config.yaml
num_hidden_layers: 18
hidden_size: 256
num_attention_heads: 8
num_key_value_heads: 1
head_dim: 32
intermediate_size: 896
vocab_size: 4231
hidden_act: "squared_relu"
norm: "rmsnorm"
norm_place: "pre"
norm_eps: 1e-05
positions: "rope"
rope_theta: 10000.0
rope_fraction: 1.0
qk_norm: false
attn_scale: 0.177
bias: "none"
tie_word_embeddings: false
parallel_block: false
init: "normal"
init_std_qkv: 0.0493
init_std_o: 0.0
init_std_up: 0.0493
init_std_down: 0.0
optimizer: "soap_variant"
learning_rate: 0.0043
lr_mult_qkv: 0.4
beta1: 0.95
beta2: 0.95
lr_head: 0.0123
max_grad_norm: 1.0
warmup_steps: 200
schedule: "wsd"
decay_fraction: 0.468
decay_shape: "linear"
final_lr_fraction: 0.0
batch_tokens: 262144
max_seq_len: 256
doc_mask: true
train_tokens: 815000000
max_steps: 3109
dataset: "wikipedia_en"
Each number is 128 + 24 x the weight over the matrix's rms, rounded and kept within 0 to 255. Layers, rows and columns count from 0. Numbers have three digits each.

# layer 11 MLP down (transposed), 896x256, rms 0.138, rows 626-732, columns 64-127
152114160093155133097128177141120176134122108138118135180116134150165116137141136143098141152121122057091154059138118159143093134117127108091132106165140141140136160127068126123130121154167144
127126162128115152119119131110175138151157135121128133160132099112130164139131155081129111153132129104155114138120141155107101122135116138112124154142118127122111167132145123104145145144114133
093133130134120142127111126137145161107135117113127142146142143145135121125136139093130126148130100105111138132120110135150114102132162139130121133132122145116164117108121130145136134121110124
145078133098126160108090122145078111151151105115095121155153134129125164147103137118092116135107135160136134152184079144147116111123113129160111102175150121126121135105115113142121128127127159
097129115167155191147138111118129096161109117153147148112152150162147135117164128080150117086170117130111140123101113110097088151121153139132122149120121091125085120168141136178097140117115157
136145111150129116130179156144065116146129095121128125102154119130135112113153147130087169163136123125126194126131157136174176163142139140115112189115117105124126113161186136118122109075133100
131138113178092127137119101105110180134136151096111133138112124137122175116122136108165178146134141119165121167151158125184144117137127107131122119106088187127108151136130100114159152128116173
125142133119121127169145115131125144155122104117100115132088139101140155082134133095132115174135141197104164129157146121112076164128150139167161169116141072158136116107130131112149101111174166
108133146120131202134139124128077142108092179126165101109169138158150150168140119140116153116136099115155098114135099138133123130150111137097179104111097136132126192182101106110147145103101172
128146132110162117132119159127150182120122112123175106081146143134104103156141097139111098136135137094154134128162116133103135174133140139081154097150115130089118107127152137103169186147136132
130099131141146078126137165118121103125131108147145157133098109182121141109129112119132108072144138127102155128159118088148137105118104111104125117125142160139127094132107154151136122144148147
137151084101106126149139139102110113107102070162141122104124141176156116138097130151119096134122172091114094141140122165113111100146057095144112117155118136140117101107123123127188145136121094
131150095136098093123133077111136113105145102116140115146118112121106118134131167134121074138142076138164098111173110136161131076133127176121114104143127156107108125116138142126060131158136137
138129150158142195151142136100109139148088121125131134092134183122157149149110125141145149129146138155112128217144151112107131097148150163113130142121096131107093117162114147088104090098113119
105120127165129137091136134131130124086129131117126142086139120106131124112129108118152126091156162089174139144086152085114154133116121129154127133099100138114099105114110151123142133169127144
132094067141109176153126156115111135103105149146171130107089140093095107125121137122160122135142123149160159174145139167100163092164101094151102167101116142145132088148119117132118112130161162
098136109139135107134132118135157149121133141126143145118137135140143126114141141110132131145139108119134147125133114135114147127109153145106136135130115137124155116121125137128157130124130111
151146128158118131090142122151156127125137095086085136119132122069108157070156170158116150154129152115101111119127123141139141197103133134118116089107169120163163129138102075141090098126069101
175129119108128086147116089158066178182101167109081142125085143131105134117120128143065150152094145167133155151132130163096177122140120173122178175090159139150121111155134117141154111140094123
133117095154115120125128092129108132117128168121145144111106096094138170084139130122066148124160143143138092153117153115111153136112118126156109141171139089167141111127128089124136144102167120
098112122110119124135124150125160115136114120144117141109105105100110147142150170134094160089148172143096143138089137181113150114117139161083100075109123067143124136109127142111130118121119122
122143162126154131085141099148135135142116167150175112150152113144146117148086146136140109096142109118128143152151101115121100107126099151092137115139135133110083144145118133094137162139153137
114170128134114114151103158142133102154116100131140101166117120110099197146089134120106132129123112110172121147154124125151134143116119128120119150105178171172148172165102152112099141125064138
171154111127107120113084126103127140125085116084127144167130112139125147102122100141109150098133136120137109133120138152136096116139152135109139149138142124131130142100160093141128106080117122
103134139161147105147117092142129125121094105124146137111103114143170124114075139109153143147132133126104152114114113117122096078054105124122112175127148114123084169107159162135138131137126094
140126091164090082118142091098117064136131126145093100139128118055090112129125136128097124113128102107169118157160133149139127097119102126103129105094179111116138129142106070146139141122147116
144162096146141100110106131127153125138126125137089171167124113194115117124098109144146164103107131109100118140156146111139151175107154107128126116126147151130093124134094138158099144099172124
114095134181133138144117158115163129148158131143147076110117111124147130105109121146148105138149123097124170120114107148123147156084155067122088130158141150138114173162140106143114135127122121
119143117122114128122151120114129103136100124131150100070139123150127126137108127123097112089148125129162095107105126141133128110143151129096103116095116077114097136098113097114163081179113102
128110117147129157156161103099142119118129088135136144142127172123127088112141126129139145085109104105135174111150123117075119141116179142165150135166094143128071129131118129130138120147118128
107134136105104073113124123137123127144129151116137106137123124117157150112141130151095148131131122135132114137177127180113121162103106186110128145099109217113175130129135129136109128164122134
152128147148136124125118117125122143120187103129108072130121141127136151129117139118142136145154072151095147110141092081123099146120138097098102146136082141119088143105122139135180147121131137
134130134127150120091115090138108135126164138109126133145138135146124125111133122149111110067105124129058140125133141107112108086120172151116123147115089171124163166130089140131135135118111147
144143127136113092123142122141138098184098128141145138131139107131154151138106145184123157124110103070165126105109131137108148094108138122142142104112141094157141171074123182179085117082194117
131158121173145128127089171154134126148128091132106153171112129125162137139146136137177110210160089118096155124134144125151151129110147158136174139126163128127088149132137119127156108126138121
133142083144129135158110136125174133123129130148118148159120116139140126127119139084133151135159109137123123143120107126122141125109122116109115134097142111133149080145122144129142142157145146
180114134124091145094103123118139150140114068092096122183095098142093101152111155140148100178117111120116128095136126146119119156096122107111084160092088129125153117118116108147120104132079093
102123109129127116146099134142186130123114112119115127128147150132141107119123108120123136154134086121132128136115113136122124093140120127122146163135116122116153100098127138114118136105126139
089112151104114151181113101143174147152137091143128120150124140104134114150123132126148120133164131108131169079163102102139078126121074142110154188161140128113132138127114135146118120119104159
096103133115174156127118140123147102107144117167129124149131124124107158107116154130118099106129152146101109084141128132118128147109123114108185145103140075164177120119139124127149126126134149
151113122179105140196150078140119128084090165144180111110099121107093133151163135117149170110136110132143098208139079129180148163136185161088091112152117114130131092151155127126117168118167173
141104122138114101139142116119159144142146091120129112130117137148122119125126131054117126135128099101135141121110130128144125120123131126131124136115074163150143126120138146124135158108146106
136101141095104123158113158085114120088145127167152177133092123133154164136128139102150103149147149181140142110132164140122150146130148159182130114133128160151113156147145095169082098162156127
157116113157123094113103143128087146141103139132092101194138148137134107072190134130107130134132085099112158108121127095132100169136125142098125096145185132123109147113150119087145131121148149
102132134127115133142125128146170139112131124115120138127145147142126106119151130077118132140138104132105135158124118142119133114130139105126116127134131145137148118107116144126117129130124113
121121109157119120159133130150084106140127128149126119108108174094118108147156143151131133143120115138132129125123126130118095122114131146121135137132122147137109138138143143125147115128129108
096147131160138162119142164114163143126072150168134141088084153156119130128170110136168147109140137167092128131151137177163072160127143143141155125113096155116135133157116201124113119143071093
096150120185155097138112155108106126118093135153132125140090122113125093120109150160123080113111133140153099110118147137114132099105157133155163121150111146123132117081140141137105180134152160
138162137146122187148129102089156114165112151146099123140139136124139100130142146164153104087116109100133099142131139102092153138131124114109159123171115142149143133156129171153083157171125118
126105099111137138154119124123130116158115093122131103138116138089166125140125096095122113127114150128121132147141130097094130100156112135140068101124127146110140097134149123142134126137128135
125147148143166114095147118114076113091117111100183122124139102173147130142123127128137131141091081101087109114152102141122109142089120122134088137132128083107158124173120153144081095100183140
103149089107149120109106100140144128147124108145171138135138132156079145072109150124137142159158158114115156110149118140139126142111127130149109105125138125168150115154139107174090141167121146
136145124149096104108122136083142066148132165182131172088127166080133171163097107138139116138161119107183114147112146169130161149148085119104144096107095100132133124082124178133121095151136116
144117120146138133114122108150148119129121128136110097120097149140144144125164142102129098106136127116146177111130152086133137112146152115142157132141089119135140133149079111130114124088139103
120129095139092125103132129122189106110130141157141127104152172139140128079110094141139132159138139137074160146105170173127110163081120179115203132091139160099150094131133112119131085136112142
108087123114143094117153142103100101156146147089103095107077139139102129119138163160119164136158159110154104114179127130133089166140099084157153147111114148119196121135160181134147128122093129
102120109149141120146117155139120146134145138107121154126121154138149082121146135120130169140131098119143128138130145115135127086133096126156125168138137138114153105092119143121144113118130118
104128103121120106113144117144181132127116128121140126127114132126129118117142126085086117138129084113123150138140126143105133102104140127117113127144127122138128123106141119104129126132106114
133125120111095107114085139128112148130103100142105157104143170151133141115068140111128132118127105164148124141187182155130159087105132098109109149129111098133131134129103137135098151157138076
148120134115092146120100133138054182133107111169130108114119094103123127151129146083145108120111124123126145076162127131115137098131087155138126142137130103133088145127149100127137100116154124
136092124116097120123109133080156140124135136144101107081124104128131160138141106149145101110133148136110130155139151112151089145143107094100090117156120145059133132133087098110125116126151112
098151178135168172127125147137089147114159103102119132131101119120114139164142120133117111167080111102140103139136187129127095116130107057082114158126102149118084112093162122129128133157120128
131099108163103158122130120132171112181101124105148105146117101138134130099124115167129129096142149156141102110174096126144125137153092098132169160132138133144142180123111135100127152105132107
105108123100097116137134199085053111115156131146131130130112121117150123171123116122132122130106101103124140137116144130118147162150129135147112111132123103129133113136139093133096132132136139
119142185116143126083123074141153119122138110124127153182140123156121169095144157139110151139086132138158115147153117117096120137103082126140088135134157168103145131135158073121131098127174070
099126171161136124099131096089113147103114080107159151134112205165124115141119141098153109068109148105164108127098089145116138118135144091122129145144126084148124100147122112148109141134120137
123132109190098085139107137146119149116152155142140082115072109220140159120125132140074121157138121146145124133155140173159140084187098138092132116130147099126111090103119113146095173104167124
172111116112151133131126174146106163112109166122085074139146135151164137128125125158120146140120142145110142112167140154170153141114101101148144127129146078121120121132132140170149153120132118
171148138088062148201129149132120155139169158116151107112120164139092149132125137125147139111165122172100129130182128101096143126146092087161091085138106121088085080090108126128065161117125128
132142122133113159119077124135107123168097094100129136134136151155145124138145130085108107141131131157114150102196079143140128137182098179168104183129134160133085143133138154107112150099105131
104173099144092142115162155133163131166125125127139128113145106135124144145133112121102151154141128160123131159088128063144123098157096154135133078099094156144135157129136116107184133149088150
085080169136092137088132131132123136111148094107168124139111112128092123128129104153142158107087170125168122143119105126116119147087141151149171134113189180147155130158102141137106128130146187
140129120131150111103122105109128113111132120116180086185146130126106124132106137138132142147122142116138159113156129145144151143124112130150149178126088068123120132122110134151114121142140154
115140151158130133132138130145098128129117142147185089120105159131119168115127158170164141109110125110081123106144135114150116129167086147127194163118142134076127133114103152108110109105177156
131128179127118132158156113117104111120125127131107143130096132128148136122121137121140134117132118123200088126139131113122158119104066142097100157124142130108093135139155056120164106131118109
148109140176153087116138152138147179149108136133167139135113083106130124140137128119168151099090108151112146140164101142147122129126139137145152107142067077175127122135115089075130160103163138
116102117130125130128122135130143104135138146124147154134151113146095082157131141131146152143111115142111111147105105165137140127113144110104124137105179128146148109112110104131134136139106150
108116093092156180118101153119160108139131169088135129139167142122147114115138140136111142168058108118110135146108174152114113136111180122119090154152137144158138123160159157109142122128113148
108118119125127133139120109133159138113118134117129143127140139153133115102151121104115123137127107108117136140121126128130135106135131122140132140119110139134156123104119132117127136131125102
134089127091089076109179156155156116105127131138134143114114139157156161058118067100132115105114113154127111159099140094129105109133085096099096107110138181153126137132145106141163099152111103
134101082120153105143171155087165113137145129091143121139101097126119150127098130175134126092098118123115155128143151141157170100108165112118152100128131095121161138133107124164200120147116128
128126096116077138061116135074133139122163138151115134147152082097159139140152157150133138094151129138128079120143138166127144093125087141163132142118104131169210124152124059141161126069150152
120106164160138130127111133136107095115142115079112115118124140161139126164151143114125143127139154122127158147182125117153115142126139116137172149160145205090081103131130143094085126125131081
106155117127136134105084133122145116151088087133115148207107144131113162100108141123111125130170106064110136077129139096096137070162155156132124124151092104120095121141106145171117080127118166
126116135155171140099108138154139143122159114136164113178121114140115136087145147129136113086156134141153120088112152105134134165105106133168136099154120124139124097122135149131066132136130155
180098122160093132144098103156147130107112168157121159170126136105127099114169133120095150111122154149132148121131139081111104112119164089156151157115141140187133114124109121121118112154157114
100123155122142103120128152153153150125154113119117148110124130149111072130128158211150135128152160080079159146144109159115192110166118154128134076144131080100120134103164172111110106133168115
127115103113143095113180105111098134155118064116121119131128087148113116126103145077104134144100149136137114159161162144090111125159121105085143134105067118143166085128107136135126153099103097
141128143102142134161125074145126125141098092142157156143087115103119104151136134149120101112160138158182142132114129117117117115159149146103059128163144146119114123089120103130095162074125154
149133199122141121073098091132162104124128112110153105176173093109149141143140155126127111114107146175152130156156102141086124125156112133115178159104144152131110112189140129132155118158111123
128120153147100136138144163115104125132149157134086132160110170178125115115140097191144130193124114131130178132131141099104140147121117126147117151157115122105130130151152111077123159122160157
141131112146131132147110127137127136142124092130155109096139104124157114123133152138132098117102147113145144125124125096134139170098130119142134087129114126076129145126150104121133172130119155
091133115159140091197091140135133133127134090147113141110157109165108114153141116144143107112114091165168149127138158133146161136124151130130126125118162119122177128167125134125103141099136155
162111112120111112140115159118152116157148139107089070106096080166105123121113141153163094106175109103150127100135089142130104092121180149123152116151162102162163145141130133098072136145121109
131120091146149094114146108105139103113168111079113135112145140092106116109142119135067097101147117120105112130109121124103118153142159132103135121156147161121116128159176104140179149179103131
114114119149100114131103109140124124136124113146134102117111141147150086108144120096107137128113103150115122126172114113150126129119158116137165147114143135127155121112126133159108098127110102
105104095160162063116118098119121149070091140092120139097139190117130099127108122099083114117116134175111122123159152146124149118110140128110097109137115158097144197081157161117150130124098174
150111132084161116097087179105095162139128090117133111117131110113118121095092132122093147122119160108155147152111150168144125145081111116131161165145091115099143147081129109102149170162142140
120176143120096088101129121113123164128145149131084109127118156125102132112169138109144074124127139122092108119124154153133086117093107128097114143147125100074125144147120144124154125143106112
096112082138119113126145112115064160170138098165156113137111111101138099152131137170095102130138121080147133161107140143122105116105126113097133116146150108039118116094094098129119112066078193
122128136126182100126132138112108160152097126142127098093118097156083126215127167131088167125137145121119151148139140172122124131132108152088142159091150136117136130138159122128097114137135160
178144122098142168153110160123123107133157127112140155129132080157117172124093134148101157098147150106086162134140129112158078132110088120129098121140155160111175112152110132144119150144173110
116170112107096169110121140128089125129147122164133125162113115164133138189124181141086141124130122124125115133101130173124123144141099132120119149146125137157120120132150145145142118131139187
096115128131117108132101113142161134114119126118141133130125147137133103119133119090131142144140103114122126130116117142135137112135138122126116131132117124127160104104117123123117130139116098
061148171156130122113124088161107096119104093138164109127123135131146159189098123142114096126113150148137122087124146148097162097118122120148140113144103122102090132094142083158152139112136112
122146184163158128113158128133134080115096145136156153130127103148093124133173133146089098102123153112115149155090156143118139159110134123109112134092138138093111137143142165122140120135151130
114118129132152097161127134112157160092150170132098113117147139137111101137142123141111143128125097116159100130122125141124081138142140112112157144159123148143142091134127128124131115184136120
# layer 11 MLP up, 896x256, rms 0.137, rows 627-733, columns 64-127
132128129158175105141157103148160150103122167150102132110116164148147128095087118141152108124152133131123119121124094156096126147124127112120106151135107169133117163130150129133137121141112129
100097091120150156151140147188119158134113152116141130134133109138100138104129122116136147114112106141148128131129147128113156093129133122103146163119136118113096150157112164132134114138113147
127143118138173150135113093098089084111146147114091143109171115119148131096146142072103067085155154119134123086137144145166118099141083113137169118158121134121125137119095164134098151138122126
092140174106206130112130162122170114119171141127095120092126147136110122099169146073094070183122127131134096087126190111104143131098112124139105146087126108129126107129082135133144137159091129
180104109119152082149138147186124109108153106134150111127192167107135160092157099105149159110130135144161083177114076133168143144109151134093092133084119110107146152136147186123109127096137144
151170153122119126124142117161129133140145150083086119101122116147131120116111168127138123107123131141090144132124127106129122116121117120179169118133123173116122152126158108124097099111091139
111147098153108116089113111156109148125138154102107105123128098175145105176140120098174135117132153088115140086093162099110065119133130175151104093109097110126132102162121177105127130113127121
169140134098102082130115101111111122178087090139137124129107143115160143125113128166142131106127141135169106143129143128155131129195161159120127157111126124113136153136135166095136134067081113
171135131117121126138117138144128128126125113137124138116152147123129102134129127118124082124102116175145162134123129122115061114129127128139117146128090133175138119155113124167134101136154143
140117164127167124127108089098138145117117126096134126125148122104114152111175187138099109104124106148118126149149134157151116119133124115132142125167140081143099083124153119130153128129148118
106151156140101125095107113101118107089114086125117106124156106138100156192162141171135142132088158091141109131145155148139114187118153143131147174149117102132104106126146132098104112137129121
128106147141131142133124139131122145178145098143126158127130131155121124188098129132129124162144104127104127152168137141143115105124159119099125110115122163117158135146095131138121154169096119
113163133126118143113118107125115160137093144138146109101112071117096138165152118150133124121149146125130145146107126086126146111134150120147123134138162135115138172118164178104133180151123144
141109105120096100109133150121137114151148116136092160128118105128078121097158128120085117142126123161107113131155135133121120112134138141070159143117182134110119111148142084167110102161129155
108107106100125131137120137186127072116160096143179127136113160127128117105166133138146121120105086115117078196148171144108114135098130150133121098158155125075104183124109147169118132150123112
121103109161140145093142137155115144111138157174134134138097102149119150151131148104112103111120126139135126166148108114122131171132125117134125119084117092160124142122107130157115113134140119
129176157187157158122148133106112125092109119112105154166153125132085124107110102141121078099097106127125084126147123159089117106147163126152184147136125163067109158099068145154154160167096128
126162132125166123096132198137149133171112152109090121121127145056102121120121159136097130119140148112131088132080133117173160159100167121152115138122095092103115142148135149108138164114158107
125144127085130106124129144153121116147059181079146157157157166126119153163129146107130126109109140175134086146133106136166117132100133124122137134140151123148096147137105103113134152134140127
135077081113145135135099084098136109108107129117152134120095161104072136109140163136110148095149176151119105131157122106165148108116158168160152135134113141106123131142149145145125131129136133
113178150163117114131100134159096120146142106159159180123159127111119130134148151135141137101179147140096146103125115131113142119123106129129122158113168113134124134105078126152113145159138150
103179098133193113120158129155108115110091108143104128088157085160130138141106094093111152162139166110147124113147141171139145127142099172122148158092151185170168123117132167134115141087099102
081162094146136120132120109153106111158126119116137100129124127106161146157105152156110077121109129123134114127104125137128113108066142138132128150145103150139151124112123141104166170123135146
088141131084102134118123096083119117087128147146153159134137120106152124129159164130136095169176142124131147127132135129141040198102145148160141136118100148156108114153143129166125130118132120
096165125142157128110112144121146170095138124122088114140122114141133138126140103099155073202132105139146170078092135165138157131115102145138164117120123134088070150096133149153155130116133131
162087115154161142140130113112167127119100122084174126130105159119124083131094156060105158151137134130136110135146112083141128134098139142106143089146184160145119101164101121148126148114137135
117137135079127137142135124144152136136106111159109120139112078121101135116173091160109099166107153144132122125109129162141133103115142149119154116104133144170101101148146128178124108103071115
137153126079119097152127119147124126121132135113076107126113095127118114125169157128150125107099104121108144138124095127129122107124099123152116135119137113145156110143115116132131144120148161
142140106144124115132091126121181118135114109124125165135161146094107113113135174144152136122143114151094136164122101135105146106162097140122167110151122073094173114159138129127152103133168134
135143125089120096152091115103121174103140152086117140120116109117150165136096127142115078131116179120155159163096098154129110125106160105091128098151158148150101155131102132124122161152128150
120149121159130121075115126134133127129134108133090107075132109144145164128140117126105126119128095137122137131141110110092140160129157115139131148130101110090131130166083122099150130140126157
113161094113127116125130119174091107120125158121123146105133131171138147197139142113118060115096128098117104166133116105127121141119149110088111130135137125163126131172110139110153190162113095
143149120131126161145140108126133112101154142133146111070102095097116179176144176104134128115127096127134147148089111153140132129132147168111149121141105125128125124104154147147150160149125093
159106132118088150150146113131120113149134091151149172147178119146111091091148125114093154125103141136162138112101150108102080120156124066129140098127112113133133127112122139122130159103119171
136148121084127146111114147173121142121150109138108123124093135119086162098162135082121116160131112109112132137127131169130148074132138148114127101124106118150089151120110144114113110141091149
120171153152141130079144153122122132140122139144083135150146118138145112148178127145127122149146161173117141126133154165149093149094124142143135167094107143138124123142178091175139137130098158
171165131122117099138101143084104132122141123095119117126125125126121144140101121141156078141147173136096117098112130153156105166151129146145130117166118127133091125166164116086143124092123140
101135142138118126150099144086120153102121128129137067132122129082147092190100158136128125146161179120139157130105168125166124136126114151060117150133134105142086148149118117118145137127121145
157139107138136133126123124141140157153152070111139135138111135109192133167111129139123140138158108130135136098116132104127145118153133121129119105133127157134127122105094105116135133111134148
133156114056154136150126091138140141121132111134094159057151090112134119164092117179108148177151129147099073108128134112099159108072134126119158139163109159103137112114109138133142118133129146
139112152115145146130134096098119094128112139095104122139124121117118122146124132150148149164111135094135125120120131129138134127128111135129125130133146114100160120128144135131123130110140136
122146104143165138143108100154121158053150180123105135175145133110134112104120172171101154133134138102118128100107177109125091156156110114145152118151111068156125118144135150130164167101105123
126133147102140148123086139077112113132154117119156143123146168109138122147114169120138131110115092157122099163093152133138162132095183139145124113124160129134131128127142141136128129120141148
126161166110136119144132138139138130130155097158114137125164148110069138089099123084147175123132153127132135151125129119112126116110157115151099110160108116153093163115109118163121123123126129
119111136098132119092163113143086136140167137119134122144108108110147131126122108133157124136108154121163132123086112066113121153082137105144125083055109154141119122138110151133184139089146164
110132124149150124101133141125123131154125169122125082141091085133096114127145177088139125124110138088117123103128076129146132127136146124135195099158148124124152085159107125155135142118144103
182134136136150139092135146114111144123130116111103125169105107153149113110132136109131152103138169080111113145143099141121148150124151173135170132145129139151115159127113123146130158128128083
118143113162095150138127138133145112157124140126138120157116135130079064094134135169143098135100100154151122109163097118111114156125132165156140175132102168138142155120138157098153078107178149
122084156109107132092117099121128189134124134159136153157123156087122155157127160129109110106136132153164111130121174114106144098109184155145131122141122122186114113151109072169132078141127115
125132112124141087143129144125129165152149136096092136124113124106147169092112065176112163101128127134103156115098094112116211149142167127157136119101144101142133119137073119113142162078111128
097140121089115153092115122137140146145094115148120108126144122103153130118139134153169094133154157134128131127097079127163127148121115128114145173086188162076136137177103142117123102156119148
111080120076151180125118084123139109106105103093131126140129131125132135107155115088087116131145063159124134137098109097131120123095105113133123133147104153136139094112146125122143116105120128
116137100127121130132125139125103142140109123128141151138099140093095128126124139127132121132131132143153144120124116120155150133110134110095132135118129120079097124134104115158141122154137118
161107130139104124114145118113146129152135148132167147132111145136107157159113152113163152115132116139158100123083127161148103158159161115136123141127146118163143112126174128178074110109115139
102128124102179227118113142124140122122089135084145160155131101137148103165167129113164080150129119136142106115139080187102083112101166091116120156145152121147129134133129117146124110175099103
158101160130127130094139122107127083129119106117127121117145127127129093153162118164125143132135144133128098123116147088121155126107111118167128115111145135093122147108142142153122154120172115
129164115103150119110114120128127105119117128140134106129119146132128147108127115163170106165081142125136110123121130131110150102169112136134126115119141143154103136122137127127143134105170174
126137135135143149073162138100143121126147143121152159105118110109153138105176150085120136115101154142118145124098124115142119092136113099067133119130128163166100120129111104111154141120117171
164144094165166141128120155111124121129135133072160156097135126138160100123121130063163154139120121119168081148087111116129138131124168123135127129154135122142107143127137131147198122134168099
113112119127155121104125096137111161150120112149111120149126158130145150109137141178164122136122121124156134140127139129169143115136133103147094164068140118129119115133126123131110144102140147
108088086139124159136075173183152101135158156124110120117166077133116140134182171105143149169106099112145106176127141152117156146166116111171118111111187109113122128087140186149094124087104134
100141115118129156087182086147131114109149127114099134114133137126112148157116129202163101101094115110119130130103115131132159124113122129153105121148123114103172149138153128150162140148097110
139112106119092123125151100147068123135143143077142144116152127106143108125108160126177087095115146106128141130117115107162115102111152122143130145146137113154137164154119118166143158125181141
101160176139138070095154112153145100176085132120125113120159145146153153121118158121153148130119115188177121176115087141131109142097132115138099135125138130071131120097159169101168132138141120
156148095181164104129082147100141102139131137113143158154115177097147108161107167179109138110156126118145129105131090128107103146159163183131086098111132114139126097104142139100155094076132120
162133142126123111109143140166124085102107132130132124143127134161165083098121140163157098146121143101090122146106130128128106149155117127172097128074121154076127101108136142162116108170141144
112126122143142143133116139079126125112116100099138146111145189120124108167127125145141112116138150115110118143171094138123132132103130106107141113111123137122109178169155119155135144135129118
097147099120126112145149147121109149148154146127075126129102167124089090118162137119171105132134174163165137172113146125103154103115150131158150125156117120130131122120089061099144115132140104
074170113099146158113145129145106120102111159123099105077139118133143145121172097136180133088155131120094130160133113151135141137104153129098207123150116140133082106117121099134112126139115120
131106131094103104119103121101140150119121123088096142131138126122129140096150104129139116091102071115155135139153135154148128128156138168153114159115192117153130167101155122130122125157117139
060144137112131127117072127103131150092132076099134136123084127120067093167083139152125127108143132142118134130153132139141175151172150089119089111101117090114136109099120149138124167106145102
111135141118116114163137111089092150118147113149168106166133101101135139118081138055090120142143121137132135107129139123127111159115154092141125133096172140124121116107098141151135143107132080
090131136124143112164104124101126132124107117138114124117106131169168183082134134112139120132156095114108098134111169095173128140113170155090120107176143155147117135127134162137166132173171086
126097186141106112105109100069158109132128106148137092175115129098089089122154157118155131107125124153143173125144153139139126140101116124071100133140138152126151101157137156120102149089124120
125132141115141186119131149130131119141113115092119149136147135080117108158157072125143141114154113127132149113148147160156150106101094172114144145093130136113101128119106121134060183088113143
157123102109124120111161115137149126136123101152105131128151138120134149091126076168136134102132145158124105131137169139118161106100124127153138109119130132147132184131146148163143146121122148
117122119130142138092132114159129117132118148164137092083113101135113117161149124127138133102177127144136115138134106183106147117121106122122114117138148124110073146144169101128119165137098112
138106118162135172140109108118124089144102162116105127113138105121148151131158099185113106129121114140129118111115153083136167134129123146137162144129125127136159166137103130150139150123139090
131141186159170118119091147151126153127152159140104170184105160153144091133161128128113119142169143111133122159159113157125148129125111132099137116142130151124127112096131148158144134137128130
141104039108129123156091142165138121138167103085141115089103149076097113095135181132118105091114148179148050102126181127098124132113197152126111069172137102119085098152165157173108162142152107
151116090127111115130143138143145159111087120178066135158141137169105146145057159133103137116115119142128139137128106108154160141088166121147064135103122111107076111138109150191117106123144147
139168082099136140147131130168137143141109072123147118095120112087109134128178121131086141126148157118125111148103135109111138115122102110109133144115151134112153114145100138129128145124128119
103151151137160125097137177147118083127106175128139127166175128184145129111148136115114166147158097149128099091108121091103162136113127093151124115157167145128093098130136112082128163087129088
127128107137096158147154127107139157123119190149096105153084135151130130184158121125156147086150182154163171168136087159132123138103116111172117168136143104152116134149122114094150112116113094
124137117141138131151155103125116138090154114114114105168122108163122155113138119129164121128125117116111136098102109133142142130124118156155125086101063146127141140179138106149138115138087166
146141091140118135131083125137125105136167139156090149141141112116148136138119116130159153110161120158109159093122137116121167099145158144188103164117101156111095135143127096115122115141112125
103134099114132132133133091123137124109116137174102136101127135178114134158131135149126114153072125114131116107146102189168149160089153178068107133149057115094100125133152172106147066123093094
104123117130124157102122152165151103118189106105156084158129149201090113149164139192113133148088115114140113141135117148100113089105118093122119117117196116164104085146136124132153150090123108
180161111121092154117104126127123069174110084133136111114154131072138112113166167096120114137112133152138140162150123137113112086166138155087138184126109106102168106109107099112146127185126124
165136113156109100106150182136141190166157159133113142146117136118096089134185138158189109116109154169173104052165074147138127156092119158126103103168159124107139136136137153097133155146159157
115131131163099133101160103141135143138100124133141133126113131126142137126115085111135135165157133145128122131154130104125131113129103110152116142087124146148118106121138078125095123138113086
148169154144136138109166158088102107130113145165124088127130099109121147139159119185093137127152127132111165143111124123105146143134110152115128144141102164088095101114117135152162131145110114
139129115146158100098107127128129108167101125165091117165083110160088127095156181138089147123126098119152140149103156124135112118140126125138143135123139139133158151131131135082100078055163093
147108126075145143107085120137110141149144127146142130094109133149135141116105117135133118141090148128155114110140113096128125109082153135086109143110140125107134163110147095147112141126108161
160125118160151127133123172146128167109117105110118140119099117120173123120137117114114104151136125107150115109097129112133130143131100117114100156104109134144102097119114123120150123152136160
125114160059135155146118167117135107107162090149128093128132173125097142141127130147187134132096136087127137111110090124126134153115083174107125141105124091144147090122123105143153172100158103
103130114145123156129123123151134135153145128135155128133115142114086149141127114103110125120133164109192084153149081126091135103158100134151189128138149136059122068127125113203141136183090135
124147110115152105120128154094123118106127095134099135109146103132119120129104133161155127155179120111123157145125126140145146079146106119141126122103149105149106129147138111128102141142166117
138125140154120156123096131156116123130120126094097167090151183098138121139119102123093103151116118115171156132129135100145157088134180123110108111051135092143120106112178114106128118116087148
082138098127148100116143138131145131085163136136106131145146129099141125147084111138143115100129125107124113062126182149107112128114109133135164160144157110148133154151138128127143136157122129
127118135146187216154113163133151148134180111135169127131152164069090143155127118145177107139095140089124137097134116101118155150090140141132187137092146141152099072141105123099132096105148141
178129153121105167130139113091076100107106099122073141133137115082136071157109090142150117133147150111097089176123139113125129130146126128076145152131107167152114136161112117122094088151132111
115084157121117175142136094104114089147089146089127129147145127131096113122128130159163169144130114147117137113110162137134163139111124132113143145144130116106163153136126121121149121136145093
110164121125156140125167141146111132086137140125149151116151127122148150135123097127110137158128146129121131103121103087111087176102139082113133152142096151128118120129129105134145130117129148
094102100152140129128125119160108121146156120150122129087089154144121093131178127121116125130099115148129091108106124137147073127131154169150151131169090162122141148149098126146104142132135098
143132100101157158118134133142160165140155117138106118109143132135147084117133098128144120174110186153125078138138125136100125137094148143109096119122147148115113121064141115142129122122126157
117146160134089130179153100130148115078173158145154120116154090128141144154127119110116179116178139102134176154117086107162107117132128138150140087139133180139089161122123170135164135172119130